From a checkpoint of a small transformer trained on Wikipedia.
Training: a variant of Muon for these matrices, 4926 steps.
Each number is 200 + 20 x the weight over its row's rms, rounded and kept within 0 to 999. Layers, rows and columns count from 0. The size before them is the row's rms in percent of the matrix's.

# layer 2 attention value, 160x160, rms 0.0649, rows 85-94, columns 0-159
110,216,178,184,199,184,200,214,171,207,176,213,209,208,204,229,180,193,196,196,203,203,211,196,190,160,226,186,216,214,195,219,197,191,181,225,218,177,172,247,206,226,197,211,183,168,194,189,193,202,169,187,198,226,154,222,206,189,221,193,207,185,211,172,236,198,176,162,231,214,191,249,229,219,203,203,225,191,180,188,192,194,200,228,220,200,192,165,235,211,199,183,174,168,187,193,180,225,201,213,196,164,182,187,180,242,209,174,195,193,207,171,170,221,200,195,195,186,197,215,196,225,249,221,221,169,197,188,233,197,188,208,211,169,239,216,225,197,195,212,178,193,195,209,160,213,197,200,171,220,162,219,181,199,196,211,204,223,238,212,207
099,207,214,209,197,220,186,179,224,242,194,188,202,206,180,195,201,172,226,215,200,196,183,200,205,183,193,194,218,223,187,196,225,179,202,186,208,212,180,238,218,205,209,172,193,212,194,223,229,190,164,196,165,169,196,183,203,176,226,188,180,179,207,167,188,158,226,242,197,200,244,202,227,195,217,173,212,212,172,172,211,226,216,252,152,206,237,207,196,221,174,191,193,209,216,228,177,211,190,217,172,195,195,207,170,222,229,209,181,187,216,234,207,172,194,197,212,224,207,170,190,195,179,189,204,169,191,215,210,193,160,186,175,192,187,224,185,220,206,200,203,191,200,189,226,184,196,224,245,194,214,202,218,176,212,197,179,210,150,207,191
095,236,206,196,230,218,176,199,164,204,204,196,184,179,200,211,214,162,188,189,205,202,199,203,199,237,201,210,179,180,217,180,192,233,210,208,210,190,231,183,216,216,199,211,173,201,222,208,221,235,205,221,219,204,186,200,178,208,225,172,182,194,195,197,209,214,193,198,224,226,211,220,203,219,212,193,208,239,204,180,214,200,169,210,228,213,219,184,216,208,218,214,207,188,224,191,216,208,161,180,194,200,190,222,208,164,207,236,225,165,228,183,167,203,209,175,229,207,213,156,193,157,214,183,211,192,197,161,174,226,184,204,166,175,147,187,160,200,191,173,199,201,218,162,199,187,204,201,182,231,211,238,204,182,177,210,201,162,194,222,228
108,189,215,223,208,218,162,204,190,180,229,240,184,230,189,246,187,185,181,167,208,213,196,223,219,207,208,179,200,191,159,222,161,231,199,212,200,188,241,169,178,228,197,195,204,197,196,210,167,206,173,219,194,211,202,208,172,179,233,203,200,205,181,215,188,202,212,181,181,204,202,191,188,214,227,163,188,196,188,225,235,210,198,215,146,214,204,174,182,214,193,204,166,218,215,228,182,170,228,200,185,232,228,211,192,255,214,226,189,188,189,186,221,196,186,211,187,186,162,227,202,216,192,207,230,214,199,185,165,204,200,209,185,209,206,226,185,190,205,195,161,168,175,195,199,211,191,213,189,238,205,224,198,193,205,191,174,180,211,182,206
109,220,215,191,177,177,177,199,209,201,159,213,185,193,196,202,184,210,179,170,177,198,213,218,194,195,219,196,184,215,208,199,216,201,186,237,183,239,152,181,230,228,209,167,197,203,203,219,204,207,232,209,182,172,246,230,227,226,219,216,180,210,187,218,207,191,205,222,179,179,196,213,207,201,228,184,206,221,209,202,211,214,216,183,175,177,182,171,206,218,214,207,203,184,191,203,188,178,214,219,216,213,216,229,196,204,204,167,194,207,199,161,214,215,215,194,229,186,208,193,255,186,183,209,204,208,166,170,170,262,218,210,188,181,186,182,170,212,170,187,213,218,186,179,207,196,162,184,194,223,202,220,193,156,190,203,241,225,194,232,204
099,185,208,211,197,210,226,203,164,192,198,192,215,200,202,203,208,210,189,205,193,182,165,206,227,186,211,220,199,193,232,195,225,174,199,187,256,195,203,194,189,230,193,218,166,179,223,213,227,190,188,199,182,220,212,235,187,188,197,194,214,196,231,232,207,172,205,188,187,195,205,199,179,190,193,226,214,201,225,206,202,202,197,198,190,160,180,221,168,246,216,199,189,176,223,215,189,183,221,169,212,216,211,214,177,226,213,189,177,245,219,157,195,163,182,239,179,200,173,188,236,230,204,196,214,220,223,215,166,177,191,196,215,222,174,183,221,170,193,194,177,170,207,168,212,175,197,164,210,243,201,195,201,191,230,212,171,215,202,197,160
113,207,213,206,242,183,201,209,203,193,204,191,175,172,199,186,202,187,187,191,190,188,229,227,214,225,168,190,158,180,229,188,200,184,196,243,178,232,174,186,188,219,193,218,175,182,208,221,210,189,219,144,205,184,228,218,228,219,214,228,199,180,192,193,207,239,219,195,192,217,205,218,192,190,218,207,225,208,219,174,212,187,194,199,188,221,182,200,245,192,199,207,185,197,223,194,206,221,183,181,167,208,197,202,221,191,218,206,213,244,200,173,231,210,201,171,165,214,237,210,194,215,194,206,188,183,177,222,185,219,187,190,200,214,240,197,184,168,186,174,200,179,193,188,159,205,198,191,212,206,191,165,210,196,184,161,165,196,177,259,186
104,189,209,209,233,220,176,217,208,182,195,197,187,216,234,198,207,189,210,182,230,173,208,175,187,218,223,193,202,192,157,226,201,189,227,195,176,211,188,208,188,210,196,199,180,166,208,227,189,174,192,214,221,220,237,208,188,235,183,249,159,195,214,218,205,193,193,197,199,193,206,190,164,228,189,219,162,233,206,201,147,203,215,216,184,228,184,202,165,176,195,193,181,197,182,165,214,166,238,209,238,216,191,207,170,206,201,228,157,211,189,193,207,181,209,199,237,209,192,196,191,183,183,239,189,183,184,215,197,164,206,183,196,247,190,226,158,193,193,175,230,186,213,186,206,203,203,189,180,213,191,194,219,217,206,213,200,198,190,231,199
101,211,202,215,198,183,198,197,197,204,199,167,188,199,186,175,164,169,194,154,214,221,223,216,191,185,227,201,208,203,163,220,198,201,175,213,210,198,187,188,202,193,238,216,217,182,236,195,209,176,174,204,191,173,214,179,190,216,184,203,210,222,213,216,226,197,192,200,199,196,205,193,242,179,172,203,239,209,148,212,204,208,187,180,222,212,213,152,225,242,174,191,211,224,166,232,210,170,182,180,190,198,185,189,182,225,203,213,233,187,203,206,218,200,204,205,187,211,258,215,159,173,239,184,189,236,172,213,187,169,202,225,173,198,212,213,206,199,198,175,214,188,216,197,224,212,192,204,178,212,207,225,208,195,238,201,163,184,188,193,196
100,210,208,203,182,202,221,193,176,205,221,202,195,210,192,170,220,161,226,164,199,160,179,175,199,216,186,182,196,212,197,200,234,176,216,205,217,179,196,209,206,170,183,242,176,173,174,230,158,183,229,181,188,199,234,188,225,209,242,216,214,222,189,187,191,203,214,224,215,200,206,169,224,231,199,163,176,193,204,231,198,173,228,228,218,219,189,155,196,194,197,246,199,175,198,230,185,227,178,211,193,199,193,217,217,194,177,200,191,220,210,184,203,224,199,177,237,194,170,177,205,196,224,190,214,215,221,177,202,204,208,188,196,183,209,197,198,222,202,214,184,206,197,205,216,238,220,202,216,176,225,181,192,159,168,240,189,203,181,181,184
# layer 2 attention output (transposed), 160x160, rms 0.0582, rows 85-94, columns 0-159
127,157,235,198,179,161,210,195,190,195,190,162,182,198,206,221,215,232,204,161,204,231,180,171,205,206,193,196,193,189,216,209,207,196,191,208,189,208,220,198,191,210,220,231,194,217,200,205,158,174,237,200,189,206,209,169,207,198,214,156,208,177,222,190,185,225,197,204,210,196,201,210,205,184,171,208,224,203,203,134,189,213,190,213,205,212,184,185,202,163,234,229,179,165,203,212,208,181,224,210,202,190,210,195,193,214,233,228,198,165,224,205,170,217,181,223,201,223,186,196,202,218,190,224,181,221,185,192,195,230,257,222,215,208,213,189,203,212,163,176,178,206,189,182,212,199,180,244,174,211,190,205,211,242,184,177,193,203,187,207,233
105,225,189,195,204,228,180,179,212,213,226,191,200,220,212,197,180,184,167,200,191,210,220,199,224,202,206,236,208,214,158,207,175,211,201,202,173,181,257,193,208,216,225,195,209,166,170,233,197,184,218,199,203,224,192,219,188,182,191,210,194,209,204,224,214,215,201,250,202,200,189,214,199,195,226,210,142,189,216,190,192,213,223,218,210,155,166,202,203,203,184,182,149,210,188,184,185,203,138,230,203,213,170,201,211,183,176,179,211,209,213,197,211,208,168,187,238,206,179,179,187,172,227,216,221,193,194,194,208,224,192,179,218,210,182,213,198,179,185,167,230,201,195,209,220,159,209,175,225,209,179,194,197,220,208,224,207,229,215,186,189
113,203,228,185,184,234,200,171,219,201,216,198,202,197,206,185,202,206,212,216,219,199,182,231,182,209,194,221,215,203,166,207,215,210,211,230,204,206,186,169,165,222,184,196,199,152,199,204,181,238,231,250,220,162,209,185,230,183,186,209,252,198,178,202,181,199,174,209,187,175,189,174,202,217,219,184,201,204,173,157,182,201,227,192,204,226,208,184,197,228,229,183,219,181,232,211,180,210,184,204,204,197,174,176,191,193,214,181,193,210,195,205,206,170,149,212,183,216,212,235,184,196,154,235,199,210,216,177,209,194,221,201,218,213,208,198,192,203,206,157,238,196,203,228,199,230,205,166,213,222,184,197,199,179,162,200,218,179,201,211,183
122,214,218,169,193,176,189,202,222,238,194,178,207,192,204,203,193,222,186,192,210,157,201,249,199,218,179,188,177,190,198,157,167,210,246,231,176,184,217,176,221,217,213,180,226,219,224,194,198,190,208,207,229,221,222,186,192,206,248,215,200,229,187,213,219,183,184,200,218,211,169,214,204,221,214,210,203,168,157,170,204,171,169,176,209,195,198,228,200,217,218,191,216,204,215,178,183,220,199,230,212,192,230,231,224,180,224,172,217,172,179,187,194,198,221,193,204,168,174,204,191,200,191,190,195,213,197,208,175,194,226,217,178,188,204,182,227,174,226,220,200,205,210,227,225,197,160,189,196,173,159,214,219,182,193,204,185,171,219,180,196
123,208,188,199,200,212,252,186,192,203,234,229,205,203,186,209,217,203,218,222,183,197,195,229,154,184,235,222,207,192,181,198,173,210,212,177,174,224,182,191,202,227,186,164,195,215,158,186,185,205,183,213,179,240,195,207,199,217,200,190,173,189,197,204,217,171,198,211,223,208,186,212,232,239,202,180,175,212,198,195,194,208,203,227,213,210,218,208,232,215,207,218,224,200,228,219,204,222,215,215,181,180,212,169,185,197,180,206,204,224,237,186,234,181,172,201,220,217,166,217,194,181,193,225,205,213,194,196,192,167,211,190,177,187,177,163,209,216,147,177,202,221,205,178,198,204,182,223,219,172,164,193,225,230,194,211,181,181,171,169,160
113,177,183,190,209,183,200,220,198,202,227,200,238,185,210,210,192,189,191,195,238,243,196,202,218,215,227,188,212,219,223,178,193,212,225,210,176,201,198,223,231,152,207,196,202,200,165,203,164,191,174,206,199,247,190,166,227,203,201,194,185,189,212,240,226,196,206,200,227,176,183,229,182,172,207,183,158,193,197,246,203,205,159,196,209,196,206,194,212,202,234,187,201,194,227,192,186,232,217,180,203,211,183,191,199,197,202,171,205,185,187,185,198,200,243,210,186,220,202,220,186,233,208,184,177,238,188,195,186,179,186,193,193,175,227,170,204,174,206,205,197,185,207,174,202,205,177,236,202,217,214,174,187,155,188,196,253,206,164,194,217
130,231,182,205,226,207,226,185,192,187,226,199,215,189,180,169,197,212,226,203,191,236,190,197,187,200,226,199,185,229,196,196,184,228,210,201,213,225,177,225,226,217,196,201,161,211,204,167,226,243,215,200,206,187,206,207,201,220,185,210,188,213,207,193,182,204,183,210,218,195,158,194,184,181,193,225,202,145,242,178,197,180,222,224,239,156,209,209,196,183,179,198,236,189,198,200,214,209,236,191,174,168,213,172,168,183,186,209,194,193,189,221,218,212,205,183,175,202,161,220,190,192,194,200,170,218,243,180,184,202,193,173,187,204,207,193,214,186,206,188,221,230,219,209,211,203,202,185,237,203,160,160,208,202,223,166,169,191,185,240,205
123,214,198,212,243,199,231,162,201,163,184,204,220,186,186,175,192,177,211,203,215,186,193,240,204,221,193,185,200,224,179,194,201,188,209,205,182,207,186,167,209,177,226,170,219,201,217,179,212,168,192,185,244,242,207,239,193,171,197,197,187,182,208,197,224,196,177,223,189,192,185,182,226,203,180,231,224,191,222,218,214,184,181,172,183,214,223,196,214,160,196,168,229,189,205,166,170,205,174,194,197,229,208,186,179,226,202,172,195,226,235,153,217,200,242,199,222,200,191,196,199,216,192,184,219,208,215,206,222,204,190,232,205,211,208,204,187,213,209,192,150,207,158,206,197,184,224,201,220,205,173,212,209,210,229,213,171,189,172,216,212
109,202,195,238,192,200,213,198,181,225,197,200,222,189,206,235,206,139,192,211,239,207,198,213,177,216,205,191,172,218,182,205,181,196,213,207,214,202,255,204,196,212,230,224,213,185,238,210,217,212,202,203,197,188,195,160,233,189,191,233,172,191,169,200,137,206,204,190,221,221,196,153,200,202,184,207,196,228,209,147,169,201,175,209,208,204,187,186,185,222,175,144,178,199,179,220,217,194,200,181,204,182,212,219,208,195,217,175,194,183,208,212,241,209,201,198,215,189,206,227,216,192,187,214,175,195,227,210,171,204,183,188,193,229,244,218,191,211,165,190,197,191,193,204,215,212,176,200,180,207,211,208,223,177,200,206,169,201,209,180,214
120,205,179,223,196,257,206,172,191,198,148,221,217,176,221,188,228,196,185,176,210,218,197,215,192,177,140,187,194,187,188,226,198,208,213,210,202,211,207,200,218,215,178,193,208,194,200,231,212,206,217,230,216,224,199,189,191,177,199,176,205,184,218,207,200,195,193,184,232,239,196,210,191,204,196,211,218,191,217,185,183,154,194,220,192,202,189,185,190,198,202,220,206,212,191,202,203,189,203,168,214,218,200,194,202,187,173,260,185,239,190,188,207,189,179,247,217,197,200,172,185,229,203,204,204,203,153,216,186,200,162,208,204,183,195,166,183,172,192,207,247,213,232,216,184,189,162,220,191,168,232,180,194,226,205,215,190,241,178,201,189